{"n_layer": 12, "d_model": 512, "n_head": 8, "n_kv_head": 4, "head_dim": 64, "d_mlp": 2048, "vocab_size": 11138, "activation": "gelu", "norm": "layernorm", "norm_place": "pre", "norm_eps": 1e-06, "positions": "alibi", "qk_norm": false, "attn_scale": 0.125, "bias": "all", "tie_embeddings": true, "parallel_block": false, "init": "normal", "init_std_qkv": 0.0141, "init_std_o": 0.00287, "init_std_up": 0.0141, "init_std_down": 0.00287, "optimizer": "adamw", "lr": 0.00094, "beta1": 0.95, "beta2": 0.99, "weight_decay": 0.12, "lr_head": 0.00585, "grad_clip": 1.0, "warmup_steps": 532, "schedule": "wsd", "decay_fraction": 0.921, "decay_shape": "linear", "final_lr_fraction": 0.05, "batch_tokens": 65536, "seq_len": 512, "doc_mask": true, "train_tokens": 586900000, "steps": 8956, "dataset": "wikipedia_en"}
Each number is 128 + 32 x the weight over its row's rms, rounded and kept within 0 to 255. Layers, rows and columns count from 0. Numbers have three digits each. The size before them is the row's rms in percent of the matrix's.

# v: layer 3 attention value, 256x512, rms 0.037, rows 54-63, columns 64-127
# o: layer 3 attention output (transposed), 512x512, rms 0.0363, rows 54-63,118-127, columns 64-127
# q: layer 3 attention query, 512x512, rms 0.0395, rows 128-184,192-248, columns 64-127
# k: layer 3 attention key, 256x512, rms 0.036, rows 64-119, columns 64-127
v54 119:151143119144154107147138109153142123137121121142169113124158136158101150164167187146165091180128127073100111095052121183071124164105147123168135128053091077107152109166170168146136143197075142
o54 129:157165128161116080105161153124091120156136079156094150135092110125156104055130088104076234113138115139155141111141169102165115125093143082059090105143172085125084159150170167182150199104149132
o118 082:131103106193115155108136159068111154123104128090112141105122092178153118159134112057095183106151115149074156183110146102147099117094138087071110130208124167129115164106143112149182163102145129
v55 142:172162185130126154149147077154107124128101135146171145109147117055134115126102151090174145128128114096066165104130064145074078171165138131064147190103120096131151090121060127160122145113157185
o55 146:129109074173109107126134125106087102084153112186110063102068098191119100126173106104113113084118135138162139147164190120107154134100125084211128132130125170109051101152172171103186148131104122
o119 096:132116077125115088117147169097135182109179154170146108164103131175100105113115132141070115099146116143137171174155157105138212088085173110175122121158124143093074102125245086120146140136095117
v56 144:140092090136128146074118173127108167116090163120100184086118118000135138156094112094124121145119105106081168140124140070131086107115108088159119148156138191146114138081060095111099138095148182
o56 146:123102122119127145125102117157143110121120131135095111080124123161033101097143115165182113128146150111162103129141149167101159142147155126152104108110131130140154074147149134116167112130078100
o120 098:138157148093092108126119084162155097171187100193128147134083150211051098084087146176141115138165145151136126096168142167143201140174157092124117150100156105142116145117169109109178113153089089
v57 116:174142147150171129111153093162102106075165187120087160144145150121126128082148187161144096112132117111215095146104109163048129168092143194086128144184140158103156125135090141146124155126096122
o57 126:134133126164077094174123101085144065128172057180158101125117136203165143154107161084090144108128157132101136137151124111124122117170094138214133163111142144118076144127143172105164101151159136
o121 078:151140159148109052177116172087160146126155139126153105163111168137172120081069119169130145166109169133116166118142188101209137129131137126176090108078139103103078052164163148155117148144142158
v58 121:120130134135037061180143145105162157108136085120109125071116114189128133075123159163151166164133079105129113137091100135116129097113158122034098074130164094130100097126190117192147091156089125
o58 131:129096153133199179156121133163124086138129114128172131137107121086148130165106124125116110108123121181179186113153133132127099109131108150174118184130106122102083125199096139137118147086104076
o122 083:148094104138197183152075150144087050092116127094145100116135114099170150214177104094147105085138158185162099060133144112089092087085098186234149125164099131116139155183059138098165163114111126
v59 130:146079127121142185128125113087092106202149074117096159139139152125120142144109148095153148147134155162100157112143115098165121148150077080162131171125126098151104180107129110125108164090141132
o59 135:094166106130091107130123148120146172049104169099112090128142121177111108120139109164096139067144112120135065121127083163124163120079172175085178087136104111150194055140092109117137141157124158
o123 092:078165129117121079146141153171149139087123140131163120103085117148084113134063103163027091094129095100151106126143072129080134082122162123131157180088079148144162091147141140096093111171151200
v60 132:134143126113136088116076069168128115128172160134127105113177098127108120177136153106131165166104089145102076158091160196060129154066119076182143086136167125112125098176157146092118136189222123
o60 142:161123100139151086142183192163108150135120112087115179129091134113094115109117095153114161080142126132109133092128138131188068113142122085111093122089143058132101109143175134172130149129159130
o124 094:120140131142058149145183180085161109124104119066113154092123120135128113143182139123131166040139121120100136125066073101212088123112124170125122118158117086124129146146134122180155119139113099
v61 130:113096145093153137104155174103116167169127088167132188147109080159102232128163069156085161191166175133146117127155176113093159110116156061175129173151125105111126104094165151130138141096084120
o61 135:161114132123121111181145101129131182136138162034120077146187150120095083149110130161133161113176119116088105107102045119136108115104131216069105077143120110099164083122085115126144106140120124
o125 085:134167130140110117153124054182167095102108144136118087108097140130118081127088160124173128078141143083124103103136087099128083124138087164104119077103139162133087131134018187108130129161124132
v62 116:141102110183129093176159126122140084065154136160102101131114089129180164059183078090150117158093094157162119144123122106127198123120115147134094062110143151151132094139093168133169110113079077
o62 125:121106142129130120113061120104165158213123110140111112135132121143113098181102172184161126132103138148146113148104101110128067143148138093107157174125115153157098125128129103153101143139168164
o126 079:093119141123114153136082172095130191136078085111123086168155137078049119192100187195143129144130131107116135136093132120124064156099113135157143140146080093119106134185187130121130168096150165
v63 121:138138154123090145097148164156138091092146098150097078087157084162186143097092167113145186126157071047104120126107134082139100146111147124141150179188168161141119104113136096117111153154159048
o63 121:126096111147157133135135118178155173123102127101147162128122131091132118116100134153168106144114151156177140159126102159152094095208131099058142079101118073155114096184139109174108101130100142
o127 093:105106071134097128126103150123122143092073113095141097136148137125124144195168121140124061174097162156132070111132094151129109097163095157139115123133063111129113125155115109113097117145132177
q128 099:117146181108150113081109157170128127112048164207180100104131137122113094129122139115151196089107138089069156184133119138164112100136162157130158128190148128102169126131169157172108164161096181
q192 108:155128127153100146106168128146144112128128166108123105099140113131154087125100099168151125075146119154095122183094161150194140103092120100119121180167066130166131121140110112143076156120152127
k64 106:146091063213139070126157138105162087134115167048119126108088148126128067093143161093146124119159100129149052141071189110127075102125126110137113177117107162065101145098072197132135107151125079
q129 091:139173121064142132139070156123142139149205123084074171174152164112086129130089119114117150158161111105132192085148149118119070090135163142176150147100146110159143158075096126161142147106096089
q193 124:126158105139107130168157134126079147172188104101094096168090120095190104088126167137136100112151117123182136061073071123107084136174041114073130147123140129102136168160121148135109151095098165
k65 108:163163106112179193046108141156075101165152127153118117101166150121084127103103068152077161118093102098088148141135073101083086169089118086126163176174088106135184064162122087075159097106153115
q130 099:106164090074146136099134085082117134139183081055117147109081133100105164170087095094087113167137120166149098075136092115122157170124121103137106143062118071133121149128095157086112107128178100
q194 120:117085090163111133166142132138136107149139104090117175157141137123119138128109116094148055176170145146192150097123058146152095094141105131150104130120139142147055155083117122141125135181163158
k66 108:122151177192163074115150105186161113135098150205141074157083076137153087085119084096132148119198148126127139137129152137149132089176144102089138113193146161091077114139134165154097103152141144
q131 091:122118117098135153145101121128139151074183102102155140158230137128178134182138081089052111159098097194133107104099116188082197140073139118164158077141140100132109129114130143148179120169156119
q195 114:136091125120139088207114091085215150123095163165166145149094081163132152122107151118118129146151124075147079178115074118098158071148139089136107108055117112206141087101140146142119092179116184
k67 107:063194125114077071091137135106128133109140160091118081149132047133144129122134117195148080115154145166097092140137160117193115098111091126118164107116103142107097092123087121101150100171141095
q132 085:134112126172121077087170119097170163134083160181138125178130051125147131107160050095143142129067165113092068124114120111149146141120119122128123180116095159175169097124126158163148195110099073
q196 118:109089122120086151163082064060185125111123119104101175109135169198106163121087114108037133066149155141109103129101080120094131143100161178116171082068114108183152133127149090163112133133131085
k68 105:121145178150109104083202083150104168068166158106080113128119133175146112127150170118160142075153115120122164155127155099137056096138115030081071160145111135108089067143165064118076097164110132
q133 083:040164119121154109108104165077127072204112149100101143111062137053207119080116099106084094148107101098132100126194129057160178136183092065134077148082208140136121149156107147132151107100127130
q197 125:160163125155100114135171125137080153156212109107103153143092155184110112179131140135103128195157116161137116086050079111170172138123086119168091150140164180121100115115101136134107161167174122
k69 105:178122121147149132088085107154051140115161154121084086122089109116120078069121138058153163154165110141159100124142169140065131080081129160130108094137105125116104087147117170121098122151150112
q134 092:092111114127088106163145124147120177167149119049072152197162091105122166184090135182076187111114151162149101113101091109071123121093079167132085143126120124124126108119137088148149105124193102
q198 117:078200199109091155182134151139085150141143098093112137155149129150110168146154132078132131201121165130141112112175083168135131160103149123162098105086104164155106108119133088143117127093155159
k70 106:142175165083156134178153112175110129139163131194106118140142138118140110103163079137096137117072112151122151122167143152092120149108129158065110133105161146094161127110156146143143079145171086
q135 094:168091101092105195141105148090142149096168137106159148115159115103103097147085151057116120077089134138126165102078126175079173150126149139120143134148023100151085141111135111100168126107089076
q199 118:081147113078163111168084092100091161087127141145159145141126143173153141147140115063167083176109178111152162161155111147118155130126187135162111076094114144167136150109146129162108124073104179
k71 106:148143149069118114091071111158149151156117141169132172089122139146050146147051132130135143107139073094079171124122066148184071117152122109114139133133176128166126157103143022119127142132169077
q136 090:114131105124105111074143119091125133161088143195148132170101129131052166161103150152129187114107142152119142101142151071149063107041105141108167168127194158163184114156139121151164121164100130
q200 129:136111073103092093162163200158121111109111094100099111163183115100087090117079126140130189111129138176110095088145099169125145152108117112121125196128098138053124177153122113174130123115135087
k72 115:181161178131137131176146168105079111175132137162151138085125171113110149106146142075090141170108107077150112128109136070089142141147123090103137136116103106084092127149192171141147134098135111
q137 098:095109086133132103143105165121123127180171075062066164192122145106112178107101098160103140112157137179108112126098104156094121130091074090147117141055168123172144131092108155056156118120155114
q201 101:102129109093116114143160144168124183133180081082132142126106108099116183155124109154124158121126096137147098095110164103149106160135093097127068160100092119079123099176095179115135087117105068
k73 103:109146177083097101101162149130106143115051142161146116135157167151127086178131109149122132149129093067136116134131095174062111061127148196131136099164144067072108165163134079200165151154140140
q138 089:131113130185108148146193067153168151075072127205194115172133121195109147122100157134149163120096150133096120109075135152153085131129113105092121089138103159086067089185100149089126108108091088
q202 115:158143175142183169119094105126121005109080180211143129147106118119120106152178124100139145115124151142154101194124152141151112145144129131142176161143136121146124135108095145078136113112112124
k74 104:179169146109076148164111166108120158143130112081174143092169164138131149070133120107112114102122108130109158105187147173152115136116118174090164146155129100179206123138163071126132142139177089
q139 091:114119121135086116172149160131109083154179105102067109188053131144148163122185104061110059150105133171214099095154150144126133167095104079046101101103105157121108128149087110135127081148121158
q203 116:183087057165165045171093099132132119138116088102093158141120104131150113124121133125132114072126094166134081057136149153120094140114099120098083084119116158135127119176103068140101166129177134
k75 103:095153158108131137105152122150087114081183171191118151169104138147157127160119167123097160146107153140166123135096141132122129098146115125114124133117143136129155096191078173152119092157090161
q140 101:090131183113086114122163096135176111123174100194062096142129116185101143111130118150136121130107124083144096091138138113120185108173101128145080099094166188073107141153132145138108121153096125
q204 124:186070141126120143169148154113134120153139145115116149130179065095149118155083115087105099078101115127158156170156153121094158110087109056117159170091155121194131103091119135081138109169129118
k76 113:158078158156093098155147118082114133135123156150133124141068059110168041100175138100149080093194161153176158133094168117182127125107113223130177119105086121112125090195151162123124112157115124
q141 093:124144135162095050126178170139144127146100163170162078110027107138165140130205132138100105140204137082144099127142144117125091087102123181165137096133154154107151126155157145111085138121119147
q205 116:122110152154122153116095096144147117166104085078063189091156078054121115095087111097102170131133114124095117155191135110082148166143110071129191142125150095137080179118156082109111133136153127
k77 103:096165137128155129136160181072112131127125198135138183139137130086176067107145134029150139134173143119174173136157119121084123094131129093154156138115159155128139126180108096109117064135125120
q142 099:156137148155077113144107133152153160102075072177165120136116156165196134107169174120173073132101178094132117142131153131146089138093110121091134057175123175130161136164121081159112133170111169
q206 113:124091116085118066110115105119116127064150159122094125140172169085094086113124103117091127131072089096082134098123140158133106151125104172126184150128148105124128158071149073114125070121166161
k78 107:180123113119099147096180099116128127127192158050139153109090146124153098137100112114080128126129093136125085136143111093123149126167173142133145144114124125149137165169119175103091090105127082
q143 095:143114113120109158114119102092107178144174125118153169133136170127138143159110096103160119134158200106149153120090134161104182192133117124094129128105105046168166154165139148107101157050139062
q207 118:103075117133196147120081160071101121117124115126118173160135127147051124188150120137200154104114177126135114143086128111183096113103148146201134119106125110131117046139114155147141134142091120
k79 108:162140200190106137109059142182170137147116110149180062142152078141160101123140175145099088169086136143134211141097148158121154127149177141182099160171134187076125075126139106167106113131189115
q144 098:116149096117109129161102149140122166133125116129155145197199159181066151176201185099147086130149067056171123139143113080105111109159147144122079133129134110163127114121137084148161078113120183
q208 121:096132166101148153119124158082141095124180063139161125173101191146149127131145095095080117190133115133149131130126111111076088099155178191116105146115122175118122162111148158133128141133107159
k80 111:036166018121148144108099081134169136153056112082128129109166103119102119123102123101110142102089129110148102147147136123136097118100123087145168115112150114182152159105137169102148148097141081
q145 084:213156150164131113125104100092125097132122219117162132112112127090058078094088151141107111110208106152077141123102144122219143089184129138121176133153144148120156122122119111136167079151135114
q209 121:145199170110105135067179146131139093128084099147151038117102164157147122104125117174154128142155162105099143114095124098134127094213127157091149109196082151067143154152124146146085195092108140
k81 100:160127086108151163141110137121110168112127086105081152123178161132089168156140100137129167088162139073130140110106102039128104138139102100106093117133133129194135121082190103122152166063161197
q146 092:084131107102147136155124119087102117148238123108083162101075161090115138142094064142050132098132067143099110133117114099150146075195120122158117134083164058136138136099130157077124091142120086
q210 103:109162143173119141106140118137157119192071086147113104125101089099138138152138129174139101121119149145134123142106088054065142153138140079159156068121150147129116121188145159120147170169123129
k82 096:136107166149130066093098148111119144092063139127160117122149118145118151101116129089155117142132124111125141111131145193150131145101132155130151081088087138141104073133047083137142128170165175
q147 092:143135133146152163122178124193178105177113121122130119138083088128170099149150083132134108152050192161084082108176156078137118145075139133105153114127126117108113142191081185108089182173089117
q211 106:149101109158094162134069105150117078109129138119114178130162091093085109118117108109095110097117130161108127090199153148114162114098070085180140134176198161138098133071104107096185100128133148
k83 093:155147149100164101145156117103098153112132150129125163152101136112129077107139103122140108106187111119135102132119161223117147153136078120139042112134110139069145077195157174103158055152086161
q148 098:183142144127170145117085117141113140069101133172165122098119132126182081145142129119113124150169161129113146139165125165112128157067127103097185069122089136178160102112102135142171128108141083
q212 111:048132080136058100142097107169126163159135103157126125041143149079153176086155173120133126150144165112126126099172132168118113127114109124086155128148210140131106145076185075151117109131147171
k84 109:088128135125201128120162144169193153123142105142128193100103160149127151158054102134102144050190139165114099103114106138130095103130129049237175146142123138094144122114123148108136162137121152
q149 091:167118126163193074120177173150169149151128165084200179107129097136135121157099133125094156099118202118120130163097084119132145165140116126103119149124091097079179131162116152173110107116152123
q213 110:109121153106096131109173159144035212107149099143111113152046157180124114117140099174211146120134120137109184027172191130171099165150143148115116083096181103075094107090128098140168112125084139
k85 103:145128108141135172107089065170098103114088132130050097052145072094184103114130124170111089108193154107149150107087152163145113111141130213134144132095125074103124144071124169099153108081081103
q150 111:168196160128117115070140120155106143057071148196179084117144121127145113134168176173188135126110126098131141150144128148155119124111148167110107108196133147079133149211106141177123198157099159
q214 094:117141202107122154109108050092087104167126166187132093131150118051083139129191138094147083139115174130103203127189151122154142144134131147119140145167147114131110180101195112058168139109140171
k86 121:132142063112129169166074101127179089173144112129117155119140111098146135107137108094109181120091164142098119089090114070104153165115125077107148150116137074150096159123193134068140102159146135
q151 098:201129172131156124114087099144197111048079203153186123107126093172179090108186167101169138086116140110110146167160140130156110120132137134076194096159122144103173094168155136170091095192128139
q215 108:085118155132098151133141063109137157116125154150087095105200158115087090151108109130094144087116134140088157152183176149143125139055145099149142114112170107127116100151158112146119142141131158
k87 104:084099177130113154110121156139076099172164131119166142171100126126103150173103128129152114124083135151079067113161127100081199143082130102095091150112189142119137173176100122113108178125130142
q152 090:108149145153136140149122153147150141144140108198170150135113170187076145150126092128084118166148226123185147111170136119117087130139144128110176030119129080130228108193131135191149070112111177
q216 124:155140141142073105120131182123128125150090090155117096127103101133154077108121165110109190118120134095107104127110128135125139096084135151068069133120123136100143070188094050179140158130114142
k88 111:172105149191105178105077131147106148162076136106061094108098075084107121152128134188127081050079126167141111139099148121133125153174131160148145125103119172121155081119055092130112146098132086
q153 088:145088137151090145194109198157155143148121127092102158150147131150147146109072142117142096143163103134189099143124154126075114106111121105182162151147086118156158124147084117181148122108165151
q217 120:106121135150061104135160149134129139108136075098147113151096108160102133151157161142151085193093114114158102104126126116149136125149078158171059127174099197084127130119117131106134078111117191
k89 105:152145080120176094103106130141088141193101103116053139172164180080068130143116131176105146126105097133149115139137104157099074154105125116156077103203187137152129182090164113056200184085116149
q154 092:079082140139094132157103124079169148120111116173182092144142217156154103120102132107112142091101086114169109184085141155110131130116133128076135149132123111170158118109118122104133055107121106
q218 116:121200185126096132179122115071134133096070113148103147121126132196187123185143191096115082142116150123155175193144086143131130128150189148149128103095152136139179119138164129165118144117157122
k90 107:120112149122138094164136094095065183125154132130127189067148141108066206154095108133116132089156101150139168106160141157139149101128121119142106120078104128142131074085109109088150161151137126
q155 095:154137153126144133089086136106086157153105186106084109135157105061101070083112110125154175135095140151078178133153085138208089139170115119143100108123156140095155123129112115134153063121115115
q219 128:154137124146125085154153126154074088091101191154161061101065115080166093066151107212150127173179143100106086096106186132178087116133138098083123117109079096092096078150138144114150164068113075
k91 115:198141128138079119145130088107143116125158120115140081110063142140124131114095120130072132141090169158120125106117143080144124156119090113076127157119107114093142143142123159133067042135158122
q156 096:074094096094154112143130181132089145126201095097085112255189116128158188179136062076112123139144100091144115132119105103121100111131107147168100138094174095149137121077124117121138096110111140
q220 108:089096142143180161129124078142160105117137095092081145113069118157118136136076135179085161123196074110223097103076074116124096105129095121109122124082136103110115146143132166075143136137104085
k92 104:114172149155090060094146108165075129090121119127144104132112120090163139110146129117058167206125186126069163128104141099156130118130137091134091178177104156089119122133151095118136103168144200
q157 102:174089116189147178116156150130148118138094152195105160092153134103091117093138111134146126112138162115103101180153156145125133111144193160147184140161131095171153126175094114167107108081106114
q221 117:139123125170107151122175093108135155144150173129136131179116172168094155125205181178090102112151154126120165134083064146139132085157135177141098093196174169094107125128066153147175114138157139
k93 110:139135107157161177101114078130100102144144135092110117086150098169114169127117160175133149095093134147139109120153101108078088134172082066126100110192113149130118096161099151105150144115169060
q158 094:172142119116109129081099093111168125126087090085119180081143071122117097082126113165154197081097125139089119067069127158172083143135117149101099130179137105069086127146167107169128178131152158
q222 120:109151184098132135159120113114097167134172134160157152174122151159088148122143133054075085191156174075106171128213182123157189086157096106082194111144149168108094146087182158068140083161116112
k94 102:144147127117116128139159136132114133117123091097190112101149135126078179181117142125114148081110132140152178109129067102157159116048088162123167117106152042143127149144136050100112170157114139
q159 092:127087156117092127117128136113079139150117147113144122090123140054142149119100141169147138140126157136131183117121123116131161175122175179089086207144114110114149143127196166131187139067162085
q223 116:132169097108135135145120157127093142158107145131146175148165124152036126095066089150092167103142144099081131164146058109128179092138170153177149094131124164108095139129125086176123149109197120
k95 102:126085124154143160148109160089142129116147151168089068124118137183123110124154151079115124155120079105194089152165174132085118127168153085115128096132066197054083027124109154179095117126095094
q160 090:105126143126104156153124126171087150034120110140118028145158187147060089171142112178137129084097121140153121169134126170083061076158180196065139095165100088100137106102151149108138061148110164
q224 121:122138106131114133150141126121140142094110191129158115144104124121160105106127120145131131089107105129143113170152115168086119107116170198112072110147130131193155129182084065146126163067156132
k96 107:109117125097115103143148111105144080128115144112130156147105089104129185133150123175125145143116103108081092127150163149158100125205158143100143130075076159129145130092058168086134131168136161
q161 098:091125100127065170125094103123156131136117101135118137126072123124161175115142133140131156109138145169150112090120110149094141130146129106094110153172085142153150160137168097115102171107119139
q225 129:098193129142155125099120161156174120157080127151112110174168098158055157120170091112096159143062095115142098171153189100130165071087089131140159104140110130135134158168102093108133103144144165
k97 117:132057132160155125112169180101126055146057070119146134129153188186124124131098147113128094133129139109134085118125184167086124128108178099142105166145143149144152128188110177132141103127105187
q162 097:144139054111133102131145115153080099184168096049100163155112182160102116151144088164150131109171136155174131037111134108119065138114095147128080157053143105122109127079092141070109094122092124
q226 112:157088036113171106133114143133151186074147083082101135161120134049123094088125153191170109124097115145174135026115111104141079121138083149110125157132126119094104127161106110106141176123116087
k98 105:099217103109149151143132113171173103090132092163151084151091053091113172136146125147106144188094152079108146140038125087145147084156163143138181137128120149177138124138107170151145121103055213
q163 102:138078174146136168087160081136158103131101173168216082091074135149145091128152166052145107138096143097121130129139169100153127185133150118072138161121069164111137097128128181122084143145068091
q227 113:189145124123114164159082088149151133176060180148148197131130103165108106116081189145117189074159097141129111100069111144162190113097171157145141152147176158105084140121096117176173148150138127
k99 111:148148149120161164152069190164079161102159176139112135099072117086123104109168130164153098119098130136124136127126177096135172116112139101137078124130070138152143092153150112149102152082110160
q164 088:168140087159086133097153097165132101097080091155154127096140091129048116165143177173190173134149144097128099067088116138110128149076155205147108098150087171062082140165106109134130183100124123
q228 102:097159175096094159095132114088093102112107151126125066107121131106113069118142168052164087176084132106111136106145165143140137108200099180066142151171128159107158117146139125082144101125092174
k100 103:186142058074150154169112134107165116150165089114131207111148122072118186124131139148127146138126135125132168084073067051124158141155081127138122167129152114189124198120178077119148154088106148
q165 094:108129078129075095138159124098119144159151128062072156172137166123139161167178143134156150143091099126118126102112090082104147112154096091114073174085199118129125160131173152105126140128139126
q229 121:109145126086133164142125168093066143144192120129104134133158111091151137118164103103034086137107111148181143097171078084108108138165117144147139121076116114133082190133093169100144114072134088
k101 111:198205158083170151135146108145119100137170100154213129061172096148086094093118108098073164153110128070147169135178108161096147157070115135076131127201078086144166184102144134140096111131169100
q166 098:171146192133110138097173126142145129060103165143145153101128133182200093075127131099175080068141168072087135136144145169177160103175133139088116085168122102137143073145144128118119169142088177
q230 126:114089170156130145120111097099133164162186119161091141143111136122067140172137165138108163070115066144115138144093133050149136137102153141152125120107117119141132073125171141137098128205152086
k102 116:123110135129118132103115123140127157134077100118158118132107051163125142154158155099104124084102142134173120121099110089100121097068131091124148138120157057158095145131107019144107153122162131
q167 098:089149101132117085128110104133129149083162151108090128137175105147068139133138129137137121140134103186130117136137105102137133117061106125119167076132174112159117118166130096147151087148109163
q231 104:126127100124153063107189145168111144135132168090143084078133175131195127149080138151070149152125139081148131204112194126023079092117164119093116130081118092167155165092135151129089072185115096
k103 106:079122146097087160137104159135174124096052101117137132201140122140093165153103143127107158054110119131128087129150092121135093136164126140161152140145124110121164142111138064072119203114137154
q168 092:117137202132119095110164123130122147099116165156158102143158114146125123137209120112189134096083124114112121093103155146155091137146159167093123139139060155085141113092163115194117120120109124
q232 114:164139175144164109113108092153122060133073144135076166139170122158155156076079107134141145082121182136124141191189163164094149145125126086064167103132159128138158111116144130116145122175162114
k104 100:078083142159109176157172138073108127134116129193145089091105127177142186129080140110101134123149150131144192117158135139135135130116096113146132175118104147119152090154117117134098056143064104
q169 091:121075136115084121123143096147105151165071062100098062191093143084099152077086123155135127092176103131108096139137107156133164115158175110152071084164160123183072141097093069068136169116101059
q233 125:138153125115178106092120123167111132119130114136176120125111133134123072172146118189212180148160126066081121155055187112170133100144104071099135136155098165122153117141134168085139121175106114
k105 109:158154179109139150133148216081144136098083095106139108148168152162123134166123173121122142119140101191116126083080139122091069098067129109159171115076096118101120183121130149111137129159143160
q170 096:177093159131144108133076129101079117058082216208173123089066151130149127117167144148141121155137109126168090157119144149130148111127126166054144102183129109120230092184103064160120085137113150
q234 118:159115122136145139113141099139087092168106166188126094179134118148075059164116113091184076095177158128145169140112156143171115117148103112100132079132116186084086174164156192042133112064157193
k106 112:202075141107088133107130122146095186132200152108151110143169149108074151142119152123090150191149144159100135133095121092118057132121117120141125184143122147120157127143118116118144165112104119
q171 090:116171111139090096069138080152175104099126130089135111123129132167177142133202150106179149177045121132143081131166119086069127118100116106072138140126132124125172165150105156191079166165111166
q235 117:074146104138103138140105132088095160211208115145075177136210118050044154115106111116064107139128115150130142140175125072086109133047133091194104134085139131182143167035158106109122095163127120
k107 099:091111148117138158086126150106163147153098134122142121142075121122075099096182100097145095099081177143147091176168169134089119152176168147120083185137135095079135185122160135130081097114130115
q172 088:118112072135132108154172108149154125113126181048121133122131130113094159118081106118098171093130057132088084106121110114113170123157081068168102148120132122168117105127099147077176106135161133
q236 114:143152128146104120113174105111097153168165110162115117134079135158134156150165149118174111167113152146161131116096098082120097147199092126126101082099136146173111091109057147122154110155134145
k108 101:098154154128191108154139107111144141153106131147117126146153065113153125142131111171066102164155127132170161113205116125168113127119103198134131169156140137131169153051129189128091176156175141
q173 101:158125093136127099142133179114139147154153100092082139141148072076122131111122082109105072119150106073104150110149159071140131096171134125193076187121139164119106114085155141107158153115155170
q237 117:098103151091128135110098122107156182123194108108151167160130126149096214175125119106110121086095106156131148062109122057132099209096108158165101124117134091133115137067134096129131131117115097
k109 108:077092094097116108080116127145140134077043146150082123161082135129204034129194129095122138108102092090176095199054122149159091134129121123173125098123117152146104188115151120096131114149141109
q174 102:068131130150077102094163138103109129135060101169078111112125130150134130147183165149155129160099108119159115190125150120119068107094099109084089166165087139124159137110120085165071173140111107
q238 109:128148135143090105174100158125119138127183135132117141071161151114208115132171139113080153114150111122115161119096150166123105177082157153159115145138094084118185148145163068217141170126123076
k110 105:134122167157179104151196140136083118144127142130180138144096157137089108147129117093229137072089109085111130151116078179148119114119151115139113146086116069133153134128112175094097118140069135
q175 091:105144158146138156085093120075117135075116137170123110153218102110143085099209093078113094195141140092115144185158120051138171119146123162103135096189134146165161152156102099088176130146146086
q239 125:118171171108137172133100137088070173143201144135128136162103167105096118120088117117068156117183111161118140140157091082131110121148186181150158138149161113094100096122207198145155141115140116
k111 113:138187137083108159153116109092108168126152148102172133141145123169109146147141137109119127113147140107117146101173105108100147141124130094143111133096100065140103109108178132137103161113127168
q176 111:080132082101119136172104136124131144143167063059096164174123142115127154139123100147079104135151104157138119096165096096100133144115071072141107123050162133168116143092126123073138116121114157
q240 093:113101116100095101142118111139189134131156142084109153052135108122194143131116138095089119149085088119182094118087133095071098147134103124102112123028110110155156080146141128149101118160096113
k112 115:122124208111129095074175122139138136077076161106184122159116065180129134133103108116109093105158105131133124160137074158183173082109152183133163089155128114141139101141085074153112139163152119
q177 093:108134136149146164038192147125132106095066144105176060114093136153119137153106131126157188147156122136149151123127110160152135152155137155082152193197038145050102176116074125131134104103111132
q241 126:141136114102131135144130134138104173085120196103150155122151144183125127137136122129105078148097140143127172148254176143179209103121143149165122168121147151135160195097133111124124135085187113
k113 116:156118175089110105153110077111138110117156097168110099145141154100129166076119144104091151095148164133130140102156154165160139132160121073139102117138144073140068081115148106104153094156105145
q178 092:138087108113125163114095076124103177149155119129195139115163156169113148120133131114098141167123197155117151107107154170133134164105118074129117149127095139110108065148113142098166053114136017
q242 116:161143150119199125096051137164090115172059136105123154185116114124086152119120073189197120139132194116111150065168126196183137143097067161162179096176147133130029175129152169150118150072109202
k114 109:152255139108121189099101131197113124085195150137097114145173138105149127105079101133056152129113110104082151118132131153155104133130128148095169108139126152140126166122122105150139138131178158
q179 094:145133134135116176057113118088105114040138157184172046124157128124111115094160134126141101098132170107116073169134166183134178145091149111117110094124078141106158078170152118153171147108050098
q243 118:150101175127170128204147101127147118153088164111153149137164081125162123140117161130243102094080130126141120134124130157153163111130195118097116126102097106145125112153136153178122120111087110
k115 106:149168133137105134122114144166128161145138187116139175091128095082124137130142120147090186108093202111136174113130102098106153095133076070113173109137147138220062179145168127115134122139154156
q180 102:104125170140128143156120147105117106123106139113155123099104096127137048122203089110134089168125159144106126153127176155123159092118177182120163108192106137120120109151130153181134181141129149
q244 118:141134156159167171131086123121148166148108159155123116129175103122129143114137087082092164149133074098100105130193146107130178145148181132117177087166129116115110089111146142154120135082096133
k116 111:098149118132121095127139161094122117127145139158111178194133100120139164197169129153116103109099103099181134140118159159170146131103112100182089131117126095121132117114175123077169094123063153
q181 095:156105149143118142136132178157133180160104172137081127174153156156099145175134180155163132129150079065130141134168135066087098144162131147144107158099117207133133138106134084161127134041113154
q245 118:091136190134137154110102140094106106090089106130152139113100142141133145152214136155153108198118132138126171144036160124159091126142118158122066137134130126088151133163126147128158130113103154
k117 108:072150116121115138117067117143156134182104104126143116145127161106093131132095161123106169164078125103077222141051110174102129096147138092173115093157130109175175141073161176113155168084082097
q182 094:094103153129123117106159169074129152147127217104102121107143133135140166134150097106108123095105077088146124145129157151145176068172131121133089140158135116143143127097131112216141111084112126
q246 116:141114086167154102115149176111140186131178097150115134155120147154140180124131141183162131091128089180092126079064095118164125145127121157169073116121174158122119110124098138147177134152121142
k118 106:117121110174191109120109109127063097119120095168108071116098121124173095094163158150107126125123148120128130175117175136138117133132096111173146100086075144142113085052108208076135120158146086
q183 099:062115128093140135119127085134086148117165109149076092106134128137090109117148101118093132108056108155098134149160139162138139127088175154163119070149159107118180113115163170137116104103109124
q247 118:217129176153153124136138140128099083133090138132141163106105126073148069084075080184162158128139168112111137122100148152136129115125157089086118110134111078144078097171161153171100141114095115
k119 106:130169100228127090093193097051124103143094114096145104121138084094152104152134128154116107118142158140107090136124144149149130115160060133114093120094139139131097100142084160119074050205154142
q184 103:199102218173118136060161129175131124066076178188167082106109107106112123104121147150210148137099134081096136143155177147173146118193165172080124130172117181079117116161117149177099171127095149
q248 104:160142188095124135105128097058131054115074177209153145136106130117093108096174111069147108124130161115056156190170165132131168135136134095137164159166152164144139134099162116084134120115141150